Weights of a small GPT-style language model, trained from scratch on English Wikipedia.
Size: 10 layers, width 96, 4 heads of 32, MLP 384 GELU, 2.83M parameters.
Architecture: learned positions, tied embeddings.
Each number is 128 + 32 x the weight over its row's rms, rounded and kept within 0 to 255. Layers, rows and columns count from 0. The size above them is the row's rms in percent of the matrix's.

# layer 3 MLP up, 384x96, rms 0.168, rows 102-173, columns 0-95
size [103 113 112 124 103  80  77 105 107 106  71 101  93  72  96 104  88  52 100 120  93 111 129 105  61 115 100 110  91  92 103 116 119 113  97  91 102 111  83  20  99  59  73 105  92 103 113  64  93  84 105 110  79 101 103  90 111  98  89 110  95 108 101 117 114 114 117 110 130  34  94 113]
[[137 102 151  99 122 167 157 166  72 183  59 162 155 136  95 159 129 162  83 165 114 119  62 163 134 175 106  82 176 166  80 107 124 101  96 158  97 136 102 155 154  96 103 132 100  63 141 144 115  69 155 146 167  99 204 104 134 140 105 112 110 132 147 103 127 116  92 139 205 121 137 128 129 197 122 152 114 168 135 124 167 122 154 134 112 122 113 117 119 134 142 119  46  86 148 127]
 [122 125  64  82 127 147  65 127 119 102 105 114 123 145 118 107 191 148  96 144 115 130 122 125 110  76 152  58 151 136 108 117  93 130  94 119 107  94 156  99  94 128 120 191 125  78 126 118 129 135 142 137 171 134 146 156 107 125  90  49 179 155 112  98 109 120 165 124 165  54 111 120 135 155 110  31 121 160 161 214 121 148 189 148  97 143 143 117 168 136 117  93 160 124 147 105]
 [ 96 125 118 161 156  72 164 146 142  85  72 158 145  72 138  80 119 172 186 108  50 130 128 137  99 160 127 138 135 114 169  92  99 127 138 115  85  82 112 123 131 157 148 170 188 142 104 173 155 170 112 131 129 160 121 131 117 127 101  96 161 138 112  96 127 177 129 166 132 144 112 133  29 106 108 101 146 120 122 177 136  45 108 139 167 140 160 134 180 179 104  77 117 107 114 148]
 [ 48 143 122 111  85  90  64 143  90 123 169 168 117 134 193 121 152 165 171 118 120  63 120 135  80 158 103 115 143 183  76 111 166 145  87 143 141 148 158  82 178  93 150 119 183  87  85 102 101 168  66  69 167 164 105 117  86 130 154 155 164 117 149 135 137 106 107  94 144  90 120 138 141 163 113 125 113 144 159  96 108 100 110 160 146 159 120 145 172  96 110 127 182 142 137 144]
 [155 153 129 149 134 151 150 112 108  86 101 182 145 172 120 102 186 179 143 121  56 134 137 145 113 179  87 110  92 148 127 173  67  99 112 155  96  76 129  66 135 107  95 177 122 129 109  92 174 108 159 167 129 157  91 169 123  96 174 165 160  65 119 102 147 126 138 102 145 155 103  92 126 117 108 108 145 149  93 112 183  93 155 140 118 143 121 119 143 179 123  64  81  66 120  81]
 [125 169 112 154  90 107 127 129  78  92 112  64  96  88 150 120 123 143 165 157 103  80 156  93 152 112 181  57 120 163 160 103 114 105 168 102 163 108 157 115 135 127 109 113  97 151  95 121  84 151 147 128 119 101 141 199  95 150  85 197 136 136 157 100 130 142 151 113 151 100 156 105 138  56  86  83 118 197 140 164 114 127 115 134 120 177 162 140 120 111  72 117 174 201 110 167]
 [123  91 114 111 145 112 137 105 133  92 108  92 174 126 100 177 107 193  80 157 134 151 148  85 138 111 137 150 128 107 210 104 162 140 175 136 144 136 114 132  76 121 145 179 154  95 154 151  97 101  74 158 149 132 124 135 113 166  99  52 121 140 104 138 104  95 190 101 142  90 177 160  90 103  63  46 121 148 130 168 146 169 185 118 140 150 108 108 144 162 124 104  90 158 118 172]
 [163 109 107 131 136 120 147 113  97  98 111  98 139 116 149 152 128 115 185 131  94 119 144 100 100 159 195 110 138 174 133 111 122 120 137  67 141 117 119 121 135 104 100 111 123 161  66 126 127  99 144 122 134 167 134  98  96 156  98 103 128 164  99 151 104 104 173 129 185 100 212 105 111 124 116  63 149 158 165 138 194 142 174 144 136 112 115 197 203  71 111  95  92 199  97  68]
 [162 110  51 115 163  88 103 136  75  99 102 107 120 135 120  93 185 149 103 108 108  95 103 131 133  43 181  70 147 151 137 106  63 128  99 122  88  69 169 167  83 151 137 126 106 124 107 136 152 121 136  82 201 140 177 160 168 100 162 121 165 131 140 107 132 111 153 140 103 118 126  89 129 132 146 182  67 157 120 149 106 105 171 136 124 141 122 165 163 151 106 107 113  76 164 172]
 [146 131 156  98 106 126 178  75 139 166 115  82 140 145 130 141 118 118 145 188 133 178  84  88 100 183  90  92 118 194 188 115  92 121 122  42 106 123 108 156  89 147 164 135 131 107  78 174 155 158 135 167 145 103 114 132  70 129 109 114 159 101  92 167 105 110 127 149 140  46 128 114 132 107 112 107 145 167 184 127 164 113 142 145  90 182 119 137 120 133  90  77 110 190 125 108]
 [132 123 129 119 116 157 167  44 147 139 122 113 111 122 121 148 135 118 138 114 107 191 114 175 136 154  97 111 140 128 145  73 121 255  91  99 120 121 114  95  97 126 153 142  93 110 113 114 112 202  99 126 128 143 130 152 142 138 129 121 152 140  97 183 105 125 129 121 137 118 141   0 113 136 106 136 113 210 124 135 156 114 146 151 124 145 123 110 133 143 107 114 122 128 131 132]
 [ 98 129 142 144  81 130 141  73 177 137 143 165 159 148 122 174  60 147 104 129  65  91  89 195 145 147 109 138 182 159 125 156 159 137  99  94  78 136 135 130 177  65 103  92 173 115  96 123 106  88 133  85 130 129 159 107  71 142 124 119 159  76 166 124 127 156 130 200 163  98 129 147 109 150 123 148 145 125 151  65 184 118 128 144  74 120 128 162 134 123 141 167 156 112 131 200]
 [ 94 134 121 123  72 112 132 128 135 147  79 148 153 174 145 195 106 201 151  87 120 101  79 163 133 183  91 131 134 103 125 134  90 111  98  49  85  91 151 132 137 153 167 147 157 121 107 124  69 140 122  84 125 139 183 146 111 108  82 120 203 166 118 145 151 169 161  99 133  89 103 130  89 178  85 169 117 157 152 107 144  84 172 134 153 159  87 197 138 137 138 103 118 144 141 133]
 [138 106  74 117 110 173  49 141 121 105 105 127 154  91  83 204 104 182  90 133  94 120 115 119 135 142 152 135 158 105 139 136 112 123 145  93 142 118 216 120 126 120 195 149 155  98 137 116  54 104 129 146 156 126 207 172 103 171 154 101 125 174 126 162 139 169 192  99 136  73  97 145 110 112  63  73  88 122  80 122 124 116  98 131 153 120 151 141 124 137 146 122 146 141 130 108]
 [112 113  81  80 120 169 116 149 135 143  98 165 113 135  90 144  97 181 118 155 100  84 128 170 100  96 123  96 180 143 113 135 167 113  41 167 134  59 130 146 110 190 113 156 119  71 139 160 115 126 110  86 178 152 185 147  81 106  74 135 129 155 150 104 160  65 151 192 138 139 122 136 117 119 127 172 126 148 188 131 158 135 133 143 126  88  89 136 164 156 160 113 101  69 124  94]
 [170 138 152 129 122  94  76 129  89  78  69 183 164 207 136 103 186 104 118  74 105 107 130 181 167 122 150 112 170 104 116 114 125 139 100 118 163 146 142 118 144 121 149 106  77 150 152  98 118  72 110 107 137 162 135 106 187 134 131  77 155 198 153 132 123 140 160  82 128 118 160 131 158 139 135 132 108 117  62 130 159  93 137 135  70 140  74 197 151  90 141 124 101 123 109 188]
 [146  80 141  97 118 171 127  90 124 199 124 146 177 108 103 173  56 131 161 166 121 167 139 176 148 119  91  93 161 206 106 114  73  98 156 144 138  87 124 197 118 115 128 103 128 116  89 209 151  99 127 141 158 114 134 187 143 155 155 108  86 134 144 142  77  72 134 130 123 144 171 108  73 139 140 154 116 120 116 147 140  67 110 130 123 112  63 131 123 128 116  98 121 110  90 168]
 [123 111  86 104  65 128 142 142 125 115 139 136 164 123 132 135 111 121 108 188  95 105  93  49 130  71 167 116 126 105 150 179 134  80 153 106 128 133 170 179 152 143 185 160 121  75 173 193  94  78 121  96 116  94  79 139 138 106 140 125 132  73 149 107 162 114 131 167 115  91 109 202 177  78 115 132 114 105 141  77 113 154  99 205 114 151 145 113 171  98 132 106 133 158 115 141]
 [ 68 122 153 158 100 100  92 122 113 129 133  82 138 122 144 143 117 187 104 125 112 100 127 105 150 155 181  77 111 147 150 106 148 137 131  64 160 117 104 109 158 147 220 126 130  71  77  75 125 133 147  95 152 156 208 190  72 150 104 139 122 158 166 144 111 106 173  75  93  59 104 137 150 120  91 117 156 152 152 110  98 109 172 138 131 165 129 149 194 111 163 142 141 108 120 130]
 [137 138  85 155 138 120 157 117 188  88 112 148 131 195 106 166 168 122 159 119  71 139 121 118 113 117 152 126 124 117 147 127 105 122  98 137 136 116 122 142 117  98 121 105 119 122 150  89 107  70  65 106 220 142 106  88 195 117 174 123 129  82 108 165 137 155 159 106 101 124 182 130  82 184  76 145  81 133 108 126 215  86 177 143 130 199 170 135 158 121 133  89 122 108 131 150]
 [128 165  77 136 110 200 161 122 140 182 105 110 138 156 154 178 162 219 120 110 140 120  88 160 175 134 161 107 156 121  52 161 138 104  95 146  43 178 112 110 105 112  71 146  83  92  99  97  63 130 129 123 110 127 134 136 137 168 148 123 160 101 150  82  84 143 132 148 135  98 183  85 168 120 107 141 133 125  89 126 123 136 156 139 128 126 144 129 163 127  92 139  80 108 185 119]
 [ 96 132 108 122  84  94 123 132 125  83 102 153 124 181 187 166 177  93 138  82  98 122 127 169  68  93 101 140 165 133 175 151 157 119 103 104 111 136 162 144 120 146 132 150 144 128 106 120 128 113 171  99 101 177 186 137 101 160  99 135 129 160 190  99  81 158 157 162 142 109 173 134  58 142 128  81 125 132  94  85 123 121 100 140 139 157  58 113 154 129  53  62  81 102  86 140]
 [101 113 135 138  74  89 133 103 139 105  72 139 141 165 171 157  88 151  93 101  52 108 113 200 122  58 104 128 175 104 142 138 134 145 157  60 114  81 155 159 124 128 152 199 138 102 143 145 124 142 133 145 158 146 133  63 104  73  80  83 191 160 161 120 111 149 154 147 175 154 172 148  97 119 130  99  85 122 146 158 107  95 125 147 126 132  42 136 139 142 137 149 138 126 127 106]
 [147 156 134 187 107  80 106 155 100  82 104 179 123 122 150  82 199 111 152 126  88  77 127 183 114 102 164  97 195  97 135  74 105 140 114 103 167  68 175  69 136 142 171  93 161 149 134  96 136 123  89  94 118 182  95 105 170 120 155 114 147 158 130 116 127 160 179 110 132 145 170 129 133 144 132 108  73 114 118 134 110  86 125 153 101 100  91 150 148 142 141  51 137  89  92 103]
 [177  84 131 131 120 172 148 160 144 113 147 167 161 121  86 159  93 167 156 179 161 129  99 108 122 134 134 139  76 120  74 188  91  84 147 133  87 145 137 138  93 124 140 151 127  65 135 130 133  70 116 180 155  37  88 122 109 170 129 108 208 118  83 116 169 154 160 185 164  95 142 165 141 133  98 135 109 103 137  87 122 137 110 195 129 132 161 122 111 115 121  99 135  71  96 105]
 [103 114  61 118  70 139 115 166 133 183 170  74 108 115 149 174  98 114 155 177 178 131  94 122 123 150 118 158 142 209 113 119 121 130 133 119  77 125 143 100 157 154 147 103 118  90  52 141 143 183 100 195 142 173 140 161  79 147 132  55 135 129 153 142 158 103 129  55 150 134  93 119 100 143 105 125 125 150 129 164 172  92  72 150 164 149 173 115 156 132 105 116 109 116  99 125]
 [ 91 148 169 148 121  97 146 131 171 136 115 174 155 105 217 126 125 118 141 166 125 118  81 133  98 154 117 143 175 111 115 118 141 105 106 111 113  63 119  94 147 103 216 110 118 108 105  98 154 117  87 119 159 216  98  70 121 140 130 162 136 121  51 108 110 136 101 119 115 126 133 153 135 168 142 119 111 147  52  86 153 141 131 153 106 136 128  98 187 115 112  83  57 133 128 186]
 [ 92 144 183 110 142  71 184 119 114 113 113 176 183 149 120 118 172 138 184 157 110 143 137 139 109 135 149 134 145 109 142 148 109 132 123  96 105 114  78  78 120  88 136 158 118 113  88  82 108  76  88 175 112 204 102 120 110 118 130  75 145  71 115 121 139 154 169 132  76 176 109 111 129 184 102  65 139 113 158 159 215  90 117 133 107  98 104 172 166 177 152 128 109 114 128 145]
 [144 127  74 122  75 108  91  97  76 147 126 179 120 169 151 180 119  82 168 165  72 124  81 121 136 110 110 132 156 151 140 105 124 134  88 118 109  99 161 113  87  80 123 122 187 150 120 165 128 204  84 107 173 148  92 166 101 134 135  72 148  89 204 137 131 129 103  82 148 141 151 130  86  91 127 157  89 110 135 163 108 107 103 133 156 110 183 108 156 190 175 139 135 175 130 108]
 [128 197  87 167 123 147  78 150 133  67 147 105 114 186 166  78 138 142  82 132 130 111 100  98 173 104 171  78 155 115 152  88 121 112 141 107 174 155 120 134 103  86 131 164 116  89 156 102  67  64 143 167 216 169 122  93 136 116 127 141 160 132 110 100 105 113 161 106 124 126 131  94 173 168  66 138  98 169  68 151 131 143 146 142  90 158 134 103 133 170 117  88 151 155 140 151]
 [123 114 105  73 124 131  43 101  65 116 113 136 142 186 162 107 175  84 171  86 135 140 131 133 159  92 130 108 126 159 106 126  29 114 121 142 128  85 135  87 106 156 122 121  84 151  99 127 138 150 156 151 130 186 115 158 169 204 159 131 130 114 110 124 109  95 126 162 131 146 108 103 165 148 125 173 101 152 190 142 139 145  98 152 120 120  43 150 150 178  74 127 118 171 105 127]
 [135 107  96 123 114 135 170  93 153 140 119 157 198  73 100  91  83 111 204 141 111 110 153 171 164 143 102 129 163 114 148  88  98 110 186 106 152  38 128  92 129 137 153 163 134 137 135 167 102 172 158 109 108 148 110 147 169 148 110 135 101 139 162 154 137  88 143  46 166 148 150 123 129 170 122  78  94 125  91 173 142  69 106 142 157 108  93 155 102 115 154  81 176 113  92 100]
 [164 142 108 115 137 131 137 124 174 147 122 172 157 137 140  83 126 127 121 166 127 222  65 120  94 181  48 135 142 155  98 126 128 121 120 141  72 114  93 155 130 126 131 133 187 144 104 183 165  78 120 177 154 133  67 126 152 176 121 101 116  83  70 161 123 161  92 125 116 106 178 116  89 146  95 149 118 108 107  62 155  93 138 154 124 170 134 107 144 186  90 130  94 107 113 170]
 [144  92 111  93  95 131 151 113 148 143  85 145  94 140 105 139  86 127 148 118 123  70  95 154  82 144 204  96 198 156 121 127 134 129  65 145 122 148 171 176  73 107 113 110 166 127 133 159  97 158 122 124 139 127 117 129 156  81 144  61 125  97 111 116 144 139 114 119 153 108 157 142 129 174  81 194 143 130  62  98 180  57 139 130 134  82  97 183 108 159  96 127 170 160 139 188]
 [138 133 124 143 129 101 144 155 164  94 121 139 140 181  97 198  93 129 104 122 124 145 118 146 164 122  77 115 146  93 182 113 155 150 116 139 126 102 179  92 170 127 141 155 138 136  80 129  87 116 131 146  96 155 112 112  84 132 118 111 255  97 136  93 116 109 181  46 121 158 131 165 137 207  55 108 117 132 140 120 124 161 125 133 110  72 153 111 130 192 120 128 125 143 108 124]
 [122  35 120 128 164 132 122 118 171 124 137 117 106 108 116 175 171 165 116  69 156 108 104 153 169 101 152 126 150 154  34 152 174  96 101 150 112 109 128 147 147 184 154 137 125 103  99 113  91 110 158 132 150  87 143 168 145 117 118 161 126  93  87 148  75 107 133 127 127 100 121  97  85 158 115 160 160 141 117  58 132 140 197 158 160 193 110  90 158 111 192 120 126  82 138 169]
 [ 88 142 108  90 115 124 135 139 179 118  89 141 137  89  89 123 144 185 178 148 105 120 139 189 170 135  99  77 124 126 103 160 133 102 111 129 188 137 117 147 176 169 126 132  73  94 129 103  71 115  75 120  91 155 103 155 118 178 139 151 127  92 186 120 185 110 197 109 105 117 108 126 125 109 107 108 100 139  72 121 183  79 114 136 193 165  86 176  99 138 186 108 115 101 136 163]
 [130 133 113 166  73 162 106 123 141 124 128 129 179 182 106 181  63 118 191 120  65 125 119 151 125 181 116  89 176 127 110  73 136 132 136 127 122 126 115 106 108  78  80 120 163  85 121 104  83  92 147 144 148 111 109 102 104 157 106  73 113  82 187 124  95 176 135 177 189 127 173 121 124 170 108 158 170 136 117 166 158 112  92 141  66 124 156 153 128 140  90 141 179 124 138 183]
 [142 127 136  97  94 158  93 124  93 134 116  97 137 122  95 198 123 150  62  54 110 140 134 116 127 127 167 104 143 193 173 126 118 120 182 117  97 165 168 210 110 172 100 120 115 105 105 115 116 169 107  96 108  94 188 198  85  86  80 179 150 147 175 159 163  93 139 160 115 145  99 148  89  72 110 124 113 170  80 136 152  83 119 133 127 117 133 147 121 130 136 153 117 164 103 155]
 [138 127 120 156 126 181 154 114 153 187 132 160 165 115 134 155 143 183 143 173  87 146  82 130 144 159 136 113 146 117 134 137 111  54  74 142 136 138  89 140 105 139 163 172  92 147  93  92  74 209  99  95 174 194 143 171 140 137 111 119 170 129 121 215  95 124 186 139 193 119 106 128  64 147 114 100  73 165  96 124 128 136 152  81  98 114 123 140 138 122 116 111 142 118 127 150]
 [146 176  70  94  93 133 155 110 114 191 122  82 120 170 122 193  82 170 142 163 106 112 129 132 127 173 125 132 175 117 126 121 183 135 111 107 122 149 153 153 100 163  85 141 154 102 139  78  74  85 112  73 196 178 134 119 154 142 139  62 124 105 168 157 142 103 184 105 115 159 197 115 143 177  80 179 133 131 149  77 105 111 120 140 112  89 114 167 132 129  94 117 109 119  93 131]
 [125 101  82 121 127 122 196 119 132 114 120 211 148  82 111 177  79  95 159 150 112  99 140 115  87 115 170  91 138 106 151 177 118  82 101 123  59 119 128 143 135 168 137 140 142  68 165 134  87 110  94 116  75 157 133 133 127  85 142 123 128  57 160 136 125  99 160  79 127 118 149 167 157 178 152 154  97  97 178 130 152 151 108 194 114  64 143 154 155 131 157 138 146  74  86 125]
 [ 93 121 133 111 104 152 109  70 163 233 132 173 126 128 146 113 133 104 184 149 157 145 135 160 102 198  78 106  99 191 148 147  98  88 149 106 106 135  86 123 126 121 164 129  85 148  93 164 175 107 133 156 181 169  84  71  90  98  99 112 121  83  59 162 140  66 145 175 116 170  96  97 127 145 135 144 130 152  96 143 118 130 118 143 129 135 100 149 134 140 143 117  71 103 111 158]
 [131 123 116  93 133 188 156 115  94 132  79 113 132 134  92 135 120 139 133 170 106 160 135 146 164 154  83 117 192 190  88  95 118  96 153 167  91 144  91 217 133 178  77 134 168 129 163 179 139 134 149 134 174 107 118 170  87 122 106  85  80 193 109 105 104 132 146 147 164 128 174 117  47  92 133 161 140 133 170 137 134  96 146 145 116 101 120 136 101 120  97  78  98  96  80 110]
 [ 52 165 115  71 111 142 147 100 138 195  92 132 122 157  76 194  85 180 101 107 125 100 145 148 111 152 151  87 139 123 103 124 158 129 109 107 119 116 133 143 162 100 105 144 147  35 134 161  60  87 137  86 184 139 170 106 111 124  88 123 158 127 128 118 102 135 184 108 144 118 150 176 138 192 102 151 151 160 167  93 160 101 154 122 144  93 128 194 144 161 109 108 123 150 170 135]
 [103 131  50 114 154 207 168 151 127 169 153 117  93 124 153 138 108 155 164 141 136 109 105 108  84 167 139  98 150 188  88 108 151 128 123 148 139  79 137 161  87 160 132  80 139  94 107 177 129 121 139 162  80 103 130 105 135 103  45 120  91 142 142  96  80  87 117 150 180  44 135 136 133 202 117 144 135 161 140  88  99 114 104 142 123 169  90 165 151 160 149 119 135 160 114 168]
 [167 107 131  92  91 170  87 141 151 105 133 123 199  90  88 144 144 156 147 152 139 100 104 169 169 142 144 155 203 130  83 109 128 120 149 146 105 110  96  84 106 101 139 135 138  64 153 101  66 123 136 133 113  89 132 122 181 123 106  90 121  84 162 134 132 148 183 128 157  93  88 117  88 186 102 114 151 124  73 194 205 110 123 144 130 160 115  97 112 160  96  88 128  78 155 176]
 [120 159  88  66  82 111 132  90 140  96 104 125 150 155 133 144 125 101 196 162 126 162 110 181  63 142  83 139 160 133  59  99 166 144  91 125  95 163 111 155 112 114 169 169 106  82 163 126  83 156  77  81 172 135 106 120 163 144 123 110 136 102 132 198 122  95 152 133 115 128 131 114  37  79 114 140 102 178 100  70  98 108 158 129 109 160 124 109 118 170 129  92 106 127 152 137]
 [136 148 129 166 112 170 123 127 174 127 139 136 183 133 111 158 147 137 126  75 126 104 134 128 157 101 186 109 173 130 138 157  81 123  99 129  59 112 104 113 141  90 162  82  61 110 104  82  53 110  73 127 122  87 159 162 151 153 115 158 178  90 142 166 157 156  65 142 149  76 110 144 152 154 122 161 138 151 144  71 117  94 188 139  83 156 135 100 160 126 171 102 134  79 140 181]
 [156 138 113 152 128 114 210 138 172 111  94 173 182 136 113 201 111 192 149 172 124 115  93 142 117 103 114 150 139  93 127 131 113 101 109  95  92 108 136 164 141 101 187 128 111  97 125 107 113 117  67 169 122 143 109 132 112  92 117  63 212 102 144 145 161 122 127 154 122  65 122 162  55 178  65 140  98 126 137  83 144 120 119 166 148 150 133 127 191 125 133  95 115  92 105 156]
 [152 120  41  88 114 114 153  88 150 113  90 189 124 145 133 124 158 115 135  82  28 118 115 133 118 123  91 139 148 135 153 100 100 137 114 129 113  83 198 126 135 163 155 110 114 118  75 129 156 127 141 175 139 110 101  85 122 196  82  98 193 168 122 136 122  85 158 148 193 106 172 121 160 194 107  91 116 170 198 118 127 119 163 138  89 134 132 149 120 141 125 129 108 154 111 113]
 [170 116 106 114 106 120 116 120 177 174  97 169 146 125 106 118 160 144 123 104  74 154  85 131 138 139 109  95 135 123 161  82  83 141 102 133 109 117 153 141 160  83 160  95 121  63 122 126 139 127  54 207 169 149  72 100 107 161 135  90 176 126 111 150  87 100 184 103 179 119 162 119  76 154  85 116 101 187 119 148 184  97 176 141  83 187 138 173 122 140 147 127  92 125 134 154]
 [105 192 133 118 137 107 108 126  67 117 103 120 163 116  98 181 140 169 142  98 103 100 159 186 166  91  89 115 141 138 150  66  78 119 143  93 133 165 150 135 137 126 188  50 114 131 169 146  98 153 150 181 213 129 127 111 101 202 114 138 109 148  90 119 154 183 172 140 118 142 106 151 148 102  97  77 101 164 104 155 136 123 131 123 127  86  94 172 101  71 128 118 112 125 171 130]
 [134 151  95  91 116 136 157 119 122 171 123 119 212 123  94 126 102 103 173 165 123 197 102 115 112 164 145 127 136 165  80 140 156 114 163 118 113 163  46 131  67  78 142  84 118 125 109 189 131  99 113 147 138 125  98 118 140 158  85  93 101  55 101 137  57 164 113 161 150 148 191 125 119 178 108 162 139 136  68 135 141 137 121 148 138 152 163 131 159 180 149 123  85 149 149 167]
 [125 152 111 103  91 140 185 129 159 138 127 112 151 197 167 183 110 127 111 142  99 183  92 121 118 162 123 141 132 124 171 102  88 140 110  47 126 103 118 128 131 147 155 119 112 109 143 109  73 123  91 127 101 177 132 165 104 157  98 108 154 145 147 148  79 126 181  79 125  74 126 124 122 155  97  93  71 140  83 134 131  76 136 158 130 179 178 111 183  86 148  32 140 176  99 129]
 [142  70 119 116 131 166 162  89 111  87 117 163 134 180  90 171 208 114 171 134  97 156 139 167 180 134 106  93 160  94  99 120 136 128 106 139  89 123 137 103 112 166 139 101  66  76 139  99 102 140 141 120 140  72 127 105 209 156 104 136 190  88 120 175  90 115 179 107 174 179 156 106 169 140 122 139 141 162 111 149  95 103 159 170  93 118 118 124  99 172 125 115  98  74 151 113]
 [139  68 150  60 132  96 193 130 117 102 119  90 141 103 132 172 130 135 117 110  86 134 154 120 112 153 156 109 152 149 134  99 159 145 146 137 122 140 119 210 151 102 135 146 138 125  97 116  96 180  65  91 132  76 164 216 131  92 112 158 144 175 132 181 132  84 152 156 119  98 157 116 106 113  83  94 123 161 179 106 147  60 100 163 123 109 170 114 132  99 101  78 102 178 101  90]
 [156 135 125 111 122 139 139  71 179 199  89 129 143 124 100 130 154 126 143 129  81 133 126 140 118 159  99 149 147 128 128 103  94 134 105 115 104  83  98 132 113 130 170 129  85  75  91  75 134 176  59 152 130  92 129 143 134 172  93 125 171 129  85 180  67  79 167 137 181  86 184 120  88 160 108 109 113 182 156 163 185  99 165 159  99 208 129 137 132 154 103 129  88  97 122 136]
 [177  67 151 148 116 172 129 125 174 191  79 116 145 121 135 107 117 160 158 108 125  94 118 183 137  93 153 125 129 164  77 114 104 113 160 127 156  55 119 106 160 162 148 112  43 138  69  80 114 133 136 138 130 116 230 131 172 140 138 136 126  97 103 128 119  60 134 125 209 122  82 114 122 110 151 155 113 125 130 104 130 142 169 148 139 131  88 155 148 104 156 149 125  72 102 152]
 [115  71 133  58 128 201  68 111 104 168 113 123 128 142 175  95 175  76 125  75 125 125 113 143 207 129 139 102 179 174 104  76 114  91  94 147 107  88 141 161 111 196 139 132 154 133  75 134 149 150 147 143 158 120 109 149 152 181  97 132  81 148 119 115  70 126 125 102 130 155 121  98 131 151  88 147 118 142 122 144 145 135 121 160 150 124  57 145 137 174  86 152  85 125  73 148]
 [ 70  80 122  93 129 144  81 130 123 157  78 198 153  99 127 177 144 114 116  91 143 134 113 130 165  96 179 118 147 103 124 186 113 138 106 109  69 116 107  96 101 105 146 127  82  74 130 114 110  87  82 150 135 162 136 146 150  99 132  80 151 136  79 148 129 148 173 121 147 162 132 140 134 164 140 143 138 110  94 137 230 126 164 143 139  99  96 141 231 107 107 107  83 156 171 148]
 [153 120 131 107 128 107  93  98 138 117 104 106 156 127 144 141 116 117  84  97 127 210 100  65 106 151 171  48 136 124 197 125  77 132 128 123  98  66 151 124  92 133 148 159 145  85 143 168 162 141 140 222 162 147 126 124  86 133 131  90 151 154 163 106  63 154 140 143  87  77 118 115 126  98 122  98 131 118 155 145 167  95 189 134 102 103 132 129 141 138  76  95  85 183 127 166]
 [163 125  79 155 107 152 124 121  82 112 157 126 119 198 135 113 174 138 120 137  87 131 101 100 126  86 143 100 119 101 181  99 137 146 150 125 126 132 157 130  84  77 115 149 141 111 176 153 106  88 117 159 197 138 100  91 144  92 148  51 134 128 147 121 160 141 132  74 164 141 116 130 146 170  56  92  87 144 124 136 121 143 184 137 103 152 163 131 131 251  88  95 142 170 132  98]
 [110 146 112  78 107  92 109 121 114 193 150 109 145 111 143 174 129 135 201  78 142  69 127 162 109 143 160 140 115 178  89 142 131 117  84  83 100 155 145 118 155 118 109  86  83 111  99  53  98 163 102 107 113 116 197  96  98 159 105 155 167 140 184 156  99 119 131 117 139 111 154 121  97 199 121 109 154 139  78 146 147  85  69 154 118 171  78 189 173 104 115 140 132 118 140 113]
 [148 114  86 178 122  89 143 105 132  87 120 117 130 128 162 122 151 119 125  88  88  96  77 136 107  77 157  91 146 164 169  91 148 139 113 160 105 164 189 123  65 138 151 121 146 133  93 185 144 154 120  67 177 154  82 104 101  86 170 158  90 131 168 118 160 161 119  87 142 114 122 119  73 116  95 137 122 124 142 184 156  30 184 144 136  98 143 184 139 150  89 134 163 133  88 120]
 [ 97 112 146 132 152 116 109 139 123  95 117 137 138 160 128 162  81 171 189 190  61 136 126 140  82  90 123  98 124 113  79 144 133 117 109 121 164 122 130 123 119 142 150 113 106 107 145 102  82  86 119 116 185 139 211 124 119 105  46 160 145 152  62 162 146 104 188 160 164 137 161 121  48 157 131 127 159 132 151 115 170 100 129 138 150 110 120 186 163 121 112  50 144 111 116  81]
 [148 147 130 128 101  88 193 113 123  64  88 150 127 156 113 168  83 134 111 206 110 121  67 197  84 152 122 160 174 145  95 128 115 120  79 120  66  94 155 115  78  93 112 137 167 137  94 179 155 113 113 118 131 138 125  74 122 101 120  74 131 129 145 138 121  90 105 149 149 118 177 169  50 170 120 142 154 128  80 113 102 140 137 147  67 119 100 113 159 113 160 125 149 164 157 171]
 [147 131  87 123  93 160 121 121 168 141 117 154 128 103 158 126 103 142 184  99  73 105 129 166 115 189 101 135 146 198 107 118 159 119  77 129 162  42 112 114 136 177 118 123 180 132 107 116 154 128 131  99  93 167  88 130 103  73 112 138  98 119 154 103 132  76 182 156 134 125 129 102  88 163 142 117 140 118 107 104 168  66 108 153 111 141  85 170 203 111 201 128 121  95  79 171]
 [134 137 114 158 122 106 112 116 105  90 141 116 142 188 166  71 136 125 119 157 142 143  39 120 138 121 150  88 126 130 160  98  99 131 140 108 108  37 101  97 149 172 196 161 139  99 140 137 155 120 164 171 161 166 114  89  63 108  89 117 176 120  99 104 143  73 144 152 106 108  79 145  92 151 114  89 118 131 107 201  92  75 146 153 126 111 143  93 180 160 155 113 168  93 109 101]
 [ 97 122 125 174 117 167 158 108 155 162  92 114 177 133 124 170 128 193 122 172 112 106 101 168 114 173 108 136 166 121 156 144 114  99 120 152 157 116 124  95 136 117 139 168 148 134 110 123  66 136 116 161 150 147 179 123 133 136 133 149 187 120 100 182 116 162 204 127 187 111 154 154  61 115 108  96  82 204 127 112 115 113 137  74  76 159 107 153 179 164 117  81 114 146 105 202]
 [183 119 143 160 132 200 155 118  58 142 138  76 142 111 104 131 153 111 153 117 151 153 125 116  66 126 110 114 104 118 104 118  28  86 143  91 143 160 134 123  90 131 127 156  67  98 129  98 100 124 122 161 143 146 154 162 170 148  73 125 152 121 140 151 142 119 152 146 112 150  88  81 140 117 129 206 140 138 104 161 119 122 148 140 122 137 113 241 123 124  81 105  68 134 175 147]
 [190 108 124 100 105  97 132  84  93 129 102  85 138  66 116 135 119 114 167 169 151 202  89  77 100 227 117 154 131 186 176 121  75 111 121 121  80 120 126 171 144 104 115 152 159 137  86 141 158 157 117 195 143 106 112 150 100 108 145 110 113 127  99 167 114 115 158 136 139 113 157 102  86 115 101 142 146 110 117 157 161 108 141 145  93 185 163 129 140 103  96 110  62 155 117 196]]